{"activation": "swiglu", "norm_eps": 1e-05, "beta1": 0.95, "lr_head": 0.00877, "schedule": "wsd"}
Each number is 500 + 25 x the weight over its row's rms, rounded and kept within 0 to 999. Layers, rows and columns count from 0. Numbers have three digits each. The size before them is the row's rms in percent of the matrix's.

# layer 4 MLP up, 768x192, rms 0.186, rows 213-241, columns 0-95
100:479522493495524513562503522490486479494473540482526528471442491467487498532506515511502512491489502484528486512498511495499503503476480532541522482489507575495525508498518529472470516495539489502523516525530474540510467488487493536519507513502440502437485488506504526535516488485486489499
107:464510489479456493452487475478495488513522466502468512448484478496493547483525503455543531483532481494511499525516485513525443487514523513478504504493476498515461539474494529502490474486528477499475529508500526482457503530488488470514522556481498451499535510514523459476532492496492479550
097:521496463510471498524494484489508505518496479502555530566500496493492495508500513483488552502549485512495501557474488543555481461505471491508516484520583530499511497489458480488522488441493502521492475514510507461498520506512503533485472491505492515520516465548485547475503489465464531500
096:486490494516458462495484469541494511509523449533532500509494538506499498478466517482479537459501490476452468478462464502497492505482548448472510494475500491456506505502466483545485489457494495555480503475571530535511458488504483551496455506471501506490547516472502492519520489511510486505
100:470531472453498500474495470537495491526495519511511505477550519485548484482515560470528472531513478534513517457465525511522484514479516482457573476489528505509543470500490493516524489494447486490506484530535476504484523517481509453503513536511486496521460508475497481476533509510507532520
099:479510513485487516539480511527475486469508515488532499538537490491521477492495485495509493521516475469462547523501496550526534545528508481465491520487501486435526497485508521530482480483472520516557540517511537525500500489469513497481460525494500465491454494522510500505485502468509507544
104:490517520522510488514496523512520493492549520486482470531520515457459483479518478495509487487543509492541489456459529476502524512463551534489469570483515550527477505492495472530498467503485516515444513475522544522500487509498543480476509457478496521480499489549522475513483495506492498494
099:508518531526486513542545515527536490516484506467531493474486527530497471454473453484499522472501526452465463498510447507502477485476478478507528499465470521501500518491524533472480520497458532478552510475506463511500458496489488494481467539484495459541547545477495521482502488447518444508
100:502503461547453505544540528502490490521489480486472496514536444486528513536473510507505530488478504514468500528497503527477542511464506486496510484506455553533473511472484516507523500517524513452516526471511470503517508454492444488514469483481500540515469486496500472509510484500513515519
097:529545474494481515515473505533468452511554480508486509508506458549492504493536462443518520446493486491476509425490462498497493461492486549487515483518505457470506501482539481500489473487521473536502516527489429501515516506472499491512511500498489538512500513510511486491507491516489518450
103:512512466480494501493540483501480489527474510535482476471502509518492495491449484463482546489537490534445488490532513486500505519489519493512489515460468512527506506476458474494510512485529500514530525483471522472471503496481546513522514502504488474484502468509482525496517501476503464511
092:517482516519494526508532486485525491513439526507518502511499533511534509509474502443465547489492528496510508510513500480524488511479503503526490465462550482534499488509475476533502503473533511495484488488437497463521492520513526526478430478525475514477466481515500499499511482447494492515
093:483483558482468507518501497491534449484517436533482475460479508514544516527492499533549482485456543553487500451539493472494564499527489519518499526496494483472507461469492527489517476504534511507522571484503497515499518482495490522535452465488511515515481508484462513485493486527471531508
098:513491480531460511494526490491479523457500519516504478519506491466491478470499499432504461487505489480477512489533509475511526495494481509531484519502545481495491462480538509535534491554541530519506473454489462512516484523519534495459515483497478479504484501514504470485518495475478482479
102:489501498512514467476489499479513467489504499526471535476520494504503514510498503483474472514490485542444545513473503466496484490518511528483486491452524487518500524532483494496497538506525483497493502521515524544533506503540500473531508527540510532503476564517500506473474473508461545517
100:531520529490523555477474484482487464536498546507504504519530469503500557513511496541516514511516500477508522506503514481531532533516486480465505477510521457491487486488492446495485477467512465488472508547514503505427560519496491520533479501508499432532489527487476497484521520514528545505
102:496495493489524481508502505530508480543468470536497567513544474555586468519501517513498531472510482541472505508560501502517495470502512515500519485506506496468551527489490500504452506465513497470508515501487492501481475526515445515462565503539498522476498537520504459530523506526467512521
108:492487496463459488544498501476481524507539476489471531533486458502467472483493434461525503483502497501489487485501504521500499469507534479524482519563508512488498505519501521508446525495506500514532502458485463525503482470502536500506512489529473548497533459494556554486513465529515519480
105:517481512426531508485465505521463502504508547528564512530489488488536502496481493518484471508537511487513521467486494452522478503522519504518503460535466487491522522451511486468441497468505504474475517507494539478509517521479519491518491525503554483502490515479507483501534533462496504480
097:497528491479486496508507504455451490523547525558466484489518518487526510502523522488480478527491519437478493471477490471502525480489499534463488485491485443483503490529532494569501460474540502549485490511514522505499467496526514513485495543525501498565480515515499505487525507465486523505
107:477502492534508478515459451477514512477503474507519493491530527538524528482488466538468479495509538510468515422476465529505524474542492488500521529486532520487507497528508528492491470461483507527517488467517477522535504501517545526531498501514483527494475487546502524492514500484521537486
102:477481526462502521463537484470520486487558550489502489513518523502474540494519450483523501464511488543507473511490487439525510493558519493479472516470486499515475494515506502533485493534533507507499476500533532495487508451507494480479500479550484473512488494513513516471487489488483546497
111:468499501457478495490512522505488514480537474516484502548462442473497500549480454474478506478471442507532477488513489506529520471481478479519487522493511519516532536462506494538488508506488483503511527500489489477489481519486501491476514509474471492532561531479499471480490431517495514502
094:499519535492502496512500519485493523476495480532513456508481504489470499475502485486513491507466519502481487522481543540504495523463514479502515502525525455523507517458487463485459492523487484541544499482539544492519515490465490516517501521486525513541464463502516484521494515529463517483
095:484532533543487488510496485503499533530498467515447505532501535474464543499516464445491471509526535536529490510482472505488490503499487533494512520511465542495532557472525476483507491486491512464478473501524485513489549536526485524518505462475527487552511472518529537454519493455488499495
106:491496491497479504501523511514463526476455475478503493474508496571489492498517485493530511496527469525511492559527490509503475491444473498494506505476467501518517461478491478476464509479547543508486476511502504538447505482481458469529507508480465552500476495502493446499475499482492474480
107:590506519514460457497468489503523572522518481503494491540496555515489518471498497490521521496506482437467512512473483499486473491493469482476508520556501488470502493538471482536488533501474527521538490536534510511485483521503528487543533457495520517464508507511503561477528492516502467499
099:520505547513473508487495504492500503536455484481512508536517524478486524486534490485533494510555543540491538520478488500493527555504455525496528487467483486517507527458496553481459494517523487499503472468531444468476504538482487448471475498514510522530538512528470513481475515494531521503
095:513468507497465530485524483485505516528506515508520466523472447499525494471540492500481512510519525528437521441486525528518550496518463523500491468520534486500492493480521508538441481508527513429478492467474541492499497513497511506471511503500477473495489501491480479469507525513465471526